Weights of a small transformer language model.
Size: vocabulary 8192, 33M parameters.
Training: a variant of Adam for these matrices, 6919 steps.
Each number is 500 + 40 x the weight over its row's rms, rounded and kept within 0 to 999. Layers, rows and columns count from 0. Numbers have three digits each. The size before them is the row's rms in percent of the matrix's.

# layer 6 attention query, 512x512, rms 0.0473, rows 129-178, columns 384-447
099:461411476465507494511497480492502426491497503512462486462517585467570445477481506565492546525479470486496555536537433512554475499603484478491550490471475473544508465522492482518492494505521506
094:442495511453429479486485437550567504565515516497493498552455491574469470514519502505473479530509526507479489568524489466490463553568465531480501528510548451513483485511563502510559580520487576
097:515463527525393552549534507476528456557523490442506487515545483457519455477531474548452517522472487486511495483564418475509541497508495521479497473481459525598475482484533430541471575545534518
115:462504473460480503543505598435459568505470503489532534463490477545535520505467505462471521484557591603526448564471422523525508449545458526506532472539499472513543492499439526510552482458551457
098:463496495499567436452522491502458470447569544499513541570533462524474541525487472518496469538448458562468559463444431524538462582450523466502493554489482527403530490468494573541492451498485519
119:506502506510460515496472444470509428516523504497488450562513527532475455520511538481538505497449430453511566426480473544482521542397505489483481519431528509451468497480545504546469570590495507
094:539535504515456454475516496526505517479496423512464506490489504441512416451508502551530554457536527414442510484434498483547533547527497502552497477546549521586510450529538486459588483481509515
117:468520462499467516514511541431467503511533421510522490421531457425521537532421517548461493541478574563521508563514564542458480407565476442540500482529448534514477535510417506518562486462521483
100:448493532476588475459524502433476507554523585464504489549473483507510503441532543492528508522511527510475550579463417534517511546495562528488557504533462442471488532455494583520492501474438498
119:550548491531484494543548554456467527475526439465547520458482460413507522514452474595438487533527517517495452555516576514468468473577496462521521520540445494550516582492430497468555479434517496
110:406478528462577446495455517450485472538492517481560518487497509497513519446578524494594521499493444506477500500508439520502514586498586465493528545531523485502498503467532490517399549531482525
112:421521502493516404489519467414511464543531404462524531488474519467510459455482452557490498518536485519427517543506508501538495534511522428490512507612447479521531525502486495499511522480537537
132:467515522486609463476532467513516462525483573463504475497521526526508541454594507411589506511541474499491509506485456556484515554428560488471524516446538464512496510480535483515457553581484491
107:478451557457575412446417441475507509505517478473578523462526525519509524496575492481517486561552466466513479544507473492473422517476511417529495534533467501532529515546517527421458513494525501
100:504528468492550533469476534544509480455513520508485498494635482473488512523494447445521546459437560464479549521516440461504561540535511451484457454511542560465482489484534497559513491566447482
101:421428444401514526471488521558485525547509500592443499487501493457471463524517522452455537515437499486472559454492450471535516587542447503432497488499509547443497500529549492525507469539499524
108:441485459499496555533483474533499486487518487561538456527484471494524427542529520515503490431476513501446456531528487454515524475491419537511468467547508501514444473544543538484525456472508563
106:469505564521518508511511471452534482447484504438532524528538515468511520506496526503558568540482552424517530487467556531423443492535474502491543495520480486514508436525546505501477457549462477
131:515496495494468547574529493585415519516452587595503478475524485532441486570514537507458431419454484534493478467419447525530519520501467564498515563469555442511504428451527431565532517532472509
092:433495527494513461560464476486505451489475501525483465543483506474548452506574484534518456492587495511444536522499459497606516565492489453495516477503501511519545506534522556436502494510450581
110:524515505477516491524506470482508521465511478520534472453504525382533499546531555517504480556551488509540554472498457529529410485492468454441517568496530456522540455499444423470521495445493504
103:499573501544538526550533464455393489514529559459569451512449483482493507508611533516493434400537452475483439531491503493524544454478478548521460504493493537460460497486458528547547480495454485
090:579483493516503419559472502525432478575457525453512449470463556537460506540560418528509423375471522492529486448463441527587507550458464546519557528516493449494520522533521519568478494541529560
104:463430477515514610551571500517506573540507588511437494514457434543495563486540569475548452470545514541469467513502447399503458590548523488497521523487491497508512531537517583551531500385501483
105:503470523480493557563525469512509534523463571517469554507546519521435528587508494435510506509542513457504417505504521487478474545506509487432561487477520508497494437530470486462502462496563493
111:545516502571480504474463476498557487587509503470552455512459567497440524472501450478501503473478523431520547456446493530472523447478485526490462527511555467453413479494467497542523536528445472
099:466431572483523552454522514563576558527471476468465536495479454518512470526453394482513482534508565514441589484500475472557510559552443548543489513526513522478502491488550572491495409466532540
105:472484499526517432566520474562487519517598550514550470459546509504501488479520434520467450371447531488483480470415423581534476554473451484481546516562523465592543448599468489537534524479471543
110:538484437490451555561501487493541465506535504518491489465469435528536495506521508518461509486506370539495531544474495487526550519498553566498513498535518473440504533489534497494478473476424550
112:409477442523482398519438507558484467428496566520484552464493531506459641496497493547465516533552449515507428554537488536541463471536502465507518540435468494536540457518499481433430542539460420
117:489498479558522565507448394553525515492488510497488474550594522539524534523515481472536430501509495480480492482488469500447502513561494499451557514490512504481512478590471514486437533497452467
094:471428455523573553511436463459467526493458530454485447550447517494499550479464561476472564492477519517439516498555480511419499571469599533450441533459552458532420427555468489539515523520467529
100:459495481575556473534486488529495524489501515488562446417459507547508491492568501516526503483551479537460422505483475530453560567507578535466446492514456490439436525488519515580521464525498492
099:518519520508530476533487487490509461511490444505546479431443521463578512541424478478515450530425489549465537465521533583437506449472515469422457453523547451474531499477525509511436442518521436
090:516483440545479521574486510449510460412496558453553559450475485405499539525483569473519444493461513588500370535550456467507470526573502525449516463537466462560499433490481518542520470473451523
098:531537568488445516436497491508467510501396472511572495500498514504504443484465524561500528535526509525413520451473472486480473443519454492499510533537515562492523595465522510523528548489486480
105:521504503537526478479510443484486494499503550511540542517583467515444494529413448498518507466527534449537557478487517464491453459489463485489530499528512501535574458576498486490535522500523515
091:477503489454552493459480464518491518550486457580516539518468434495493455540507517517513501546522474529495633532456528449464416550523469492457527407510423523523439478548562523455463419486469449
099:457509467542564526541510410460455489517474472448479499521463537490493559477441546506475532546509534530480503495514501507445440469517381465477551457493456505529556458494482462537486446529473480
096:484558541519546477535456459516465498516481471522493494436485436459451466512546461458498451526526493505548522452576504513508508525489481551502494534518452475532495389501431544515472550527492511
090:472507448542478433493555504495548500505539529487553503487521493529496501526548471530468505521491489512479499508512450548548599475491501469568502476493477419457485541457501474532482471539480548
092:534490499505452526510480487437541473460531439461488544536537483462512543529577491493459474523509506495557448542512476467505505495504508420472462559528432473516436481588521482546477526501513505
099:528495493463514514559434444532470525508396474460499478491446529507506541541470515552457527533483499516488513473510552483472435564487447402386484489517418506479596447498489458438509471490517435
100:521565557488537518556478539519420461480417452438529475438502524517496503548548526533499538478459446497459497533476532511562596470487414493559487453539452487488512484404512453540453472496489516
097:561506506478477458536529522513480495477497433492590491503410428473535510519510459543440460474422453561524451497483549471539456480452429526464515574571568496420600489482482470449529476486506450
091:447516483486522495471475520443522509455457499537563453581502469501474523550443525462478498561465486559415457554518526535476528496427507467492514487518497523480509570534505489499420477470518464
101:436516489437553453440522482487535474507574500605455475442399435501534467452502513475498508445474479522499453544467532514511527616561428491485526488502569471451546480647520579444496556536455510
087:420569499546562477481462483500551497554542552471516470511567544572503430494551467551519487498529502526534546464537448480450494444497417531520551469558533535521535494492513570486424506475516518
086:524531534541501474513498474465535477401547486535522536452470463459517488490516461477425548545479439487446505558443499439461438428488507531470466499531514554546445539547480550487540516511476436
093:504471496479500435508559509438475524568509584483440477504453553519514497388469426515426472396529495517550504495547490481601498505517485584513559496495493539535418497556533532467435512452537507
# layer 6 attention key, 512x512, rms 0.047, rows 129-178, columns 384-447
102:488477475450507546478552474547494449573470476536483507459540550523453443542489484615499479503513530507570516543532536450451513596543533499465555472439519466543500433560512436524454489435412485
089:538521473486536451544500510575511534519531536564520449387426486510509496501465455537414538513518545547541501527492517415433500528550442517503587525449534528541516453483504507549544556455529534
098:539471552493460466566478407460461539484566389535449532530526447451588482467521557486464548504465514472511546473513561469570468456507533495457461505494507463398450452527522510471503461487475534
098:394430449510473492501499529462472517523456559470480478568480473559487464523465484505569495485558445560485482543503422539456569478501474511485449513418500585439515554520483525550493473465556405
088:428526434552549448441462468545534550479523465524538444527489485479479490511541487442512512507574533465485489491438460479430552498474494525524499538497509598549520534511529545482485546576526505
089:559493459483511572524461476574507445476506474498432483495558460498440453468559569419489435504430521456519556498448507454472400537468493435508510403529481488512490490512469531464547468548415489
085:520480459477527427600555477431483482466523518494445477529443507491557463520447517524508519484425457534491523507529428481626554498512509411488508472497478449539512447465523427518507457466550515
092:378493492473475485532509544462541574488537499509527452479525502458590438487439494505491468491568567572490457517480443564490520512490452560535483569500493521522528500506492469477555503451561459
084:527516563477466516456518507536459506508509485508495522554461489457463458463502563502482511544432530506529508522514562555524479481543480588503545491517512465473508554490514490475483497497371554
077:560552492469447437505527579553421491463537498433575517515417459527535532485485512511563506521557471462498473534497484561497454481493485551559531494518468498516532524476532488451457505394560576
112:599539502484569573491500465537508454501485449547512492493479450456410500449581583455536539502404506469548511521495562526509467529535555451475527417492437428491469527480521475472498510529444506
106:543503514482547510464540463453455425484517473540426492518544534454477491489529585507559496504523468468575500499467479495466492523467522460445479451457515498442507487471504524503541460518410521
094:552552530505540544467511416504511469499472441543491437489547461481428546450581493499485526542467513495535606511493486539474534597424573407480477425514424508485483504468473524471509483564482495
109:547466489506544494520476442509481434525450499560509478486466485502489504439540538462461569495490498450549529482523519482489457536442604454481484397471480442500492488516507524522488469558475478
084:613504569436596562497477466543426450471519515576517494467520498478471509512484476422501467462445520519467466520506537587559572516452522478525559471467490526563497484525538521555498542454454464
106:499425539523505570514530576547445551495527529527393498451580488470508497543401485537471457473487540452495483502444527527544529498546470468530527545443551531497462436520603527518493500477416416
101:534476441451436419551521488515512524531444521441539538447519529507546533544495480601499488519523469528444468593509497470513493470509435506481472529559485480501535447508480557548442440388564548
099:488503509489605628480474524546579480457478505574409441433545518424481455548538478463515537508535427481517511488459541489439430497463576504511481492495567553460508457452472531496518537513460417
122:446501490476499490583530590492477542461566543524466516540578475459478512562444459489476451452511532543480394554427463461573490475532452557517495574544524512533531496530534492483519496430549524
122:484512531487498492513450502492446508507534487559589492543506481449469555502572490526521506512528528589498563509583550476497463513538519446516469436496462520466536518511472496434486404536476558
122:504536577518598541519456495455484472488594486540511426486485484536449510498520542486491524515520565479492521455531533464576471546487529450507456453407538442455539497548501529449494583533495467
104:493587484530452481476474500505443498520558486410538498461438509529555523471493458493464514487528478474444499450524507502521506513422503541466472528537488479497479510492420516464519455461530570
104:552559430542500478550483473484512479501501443500503486471532470482517543490564496480493549427495460535573602518547479528511451540531489529521477448550459477451472498508466528454476429521459585
106:402514523466454498577539485498479455566462543477515541469536502572490536455533466523511440535535554538488482506535483496550446467500522451537526440520524511488483486575482505472452584488565541
099:471479463481548502493526497528570522520505523502493503471529497535531538538501523436479449518468415437551470534547442455489517571469569528460523507486505533541476490480485488505498556535617516
135:477508499566465495474511534556539542497478478434383540474432574534457451541485503447566577530545476424424540492401512458451529438525492539508473536530518475430395474499452518532554482461531496
103:519515540493580502439499460483423499501537408573533552471555452487497515508542448520529458459490487600489475491517544530511479521509500442544443482487464505489518500486552533499523457523459533
111:518555504473613426545460439448539484514478431546559510471551520486505523462539453508467525487508474571578506463521537504488499510416470486504511479565530454535512482531453536424506500487486519
112:491551508518534457514513527518486489538492558510552445582490517517525563467494478475460528465484502517455507522528537471512550534536507453501558570510420478539470475555521469499507533479478488
113:431397501502535485538496493498525449529459524508593506499498440504469571446515448512414511507482545506529533549511498514529497469522455509458616471531452495516499495492548391461417516490438522
113:518437478521506521477498502493489524574446515469480490500504581529456532461520488489533505490514510420512462508515470466473444499495399470550525525532460511552513517486439499476469590457515512
099:516493447544534510522499519465531566492492455514453485537475569532464519521467467436470518513547531570531506459469495520416488520483458502449514471543470429522488473503461561568534534487442445
101:496433519441525543546478531580536534453533477465516444539523524497535464484544538451532464507533487480502482525482526481450507582505528489538416444492520494499503622414531533490462521486443471
099:408489471495495444546541473498519472489502467484525512518515506464572566524502467483544523433520547560466567468500530512460475461499534497461474485533499482517479554467493520474460478505517482
099:498517558505535490522508467405490547476523538566551479489528517437545504508491539581461431545497455517485566462516497488520499566515534488480544518463481461507561588440396454514427553517449432
100:476474594469476611501529508534478476502523491508499481580520534457451548506473500492492551514507572482491476543464558505521581467483497449496440515604488546539386495524541535487559395496496453
096:486507431498481454496493535459531499510537492560556538500556495535427503555412477555519486526399532507526513483443513511563513513504454432522515471469401447454555439484477542492491524496487501
106:499427471499446459465569444606524470518447506514476546501503509470495486567531582457434495462497504500466540454526486493435462476545538529464450457530600546547457428520561558502525487505523507
106:443514465541462503474472491522478503528491492481486478527433491462443514561498506441444590454502517492471454515477465486466529549504448473414497429547529567549468463412460459485524441549449577
106:521505500441573468465469480539516468530493414599478480466484491442540529555508507514492476503485472554508589471518553462514433580482501473443555496506519436554482467507453553462558554602491548
097:537491544545517474490542491395454495502503444430481480444492435571551573449489468585512460561469507566531527527510446510530536555492503459568461513489414529473521566513512521545468416492551489
099:485461448536427451482456505468517496449551515521480514533592492521457497540522501487454496445499458526542484466455511481494563470475474493510553529432402455459387546509505514516476517522466466
103:533532481527531553473405482572451506532462551458446532584463482442466520524439514534456550511502547507489501518491480447482470491537439529409459530522449562525556407423485462461508483537509520
101:543509561492485479500512558490435515484420487531545497437437445511553525601535534566480579529560489506506494550481573466504588504460481508563505452521429482487509512462531507498492474480535435
100:512552505439438461497512485415398508493563507526514487469399467456496540471570519540498518480400543534524482495537453523614534519438522515507508606545463492536565483456505459497492454530505544
096:468492486481453483501514492404541519547570522491518445444540435529523534531481505557532465558604478540524571510497523451543457463438502460531476526516414576448545482497437480547431481518485474
106:532524500456535511451540498512509507522420516495554485556489536519564454469529516476520476455465451522498468484477454455485474518471492588484514448495532505462490518514535536513550509546537491
101:452443463456457451506476509563563483467529477560513481519459496459478453447509589462521487444517538494503527520497446452513397494590496492411559525549573554525470478616497516423511570527557574
112:504483472483475534455495470613501473497543482503486492467494500445442522553546570450471504462487491444408540478522484490493474490522515485467493460512641540535372442405557499549547507541453442
106:472444496495470391480550489521465539544432545513579549478512504593485515515480482587511510535504445468543497476564479506557449406476501540485503449463534479578477471496498548420517509532548435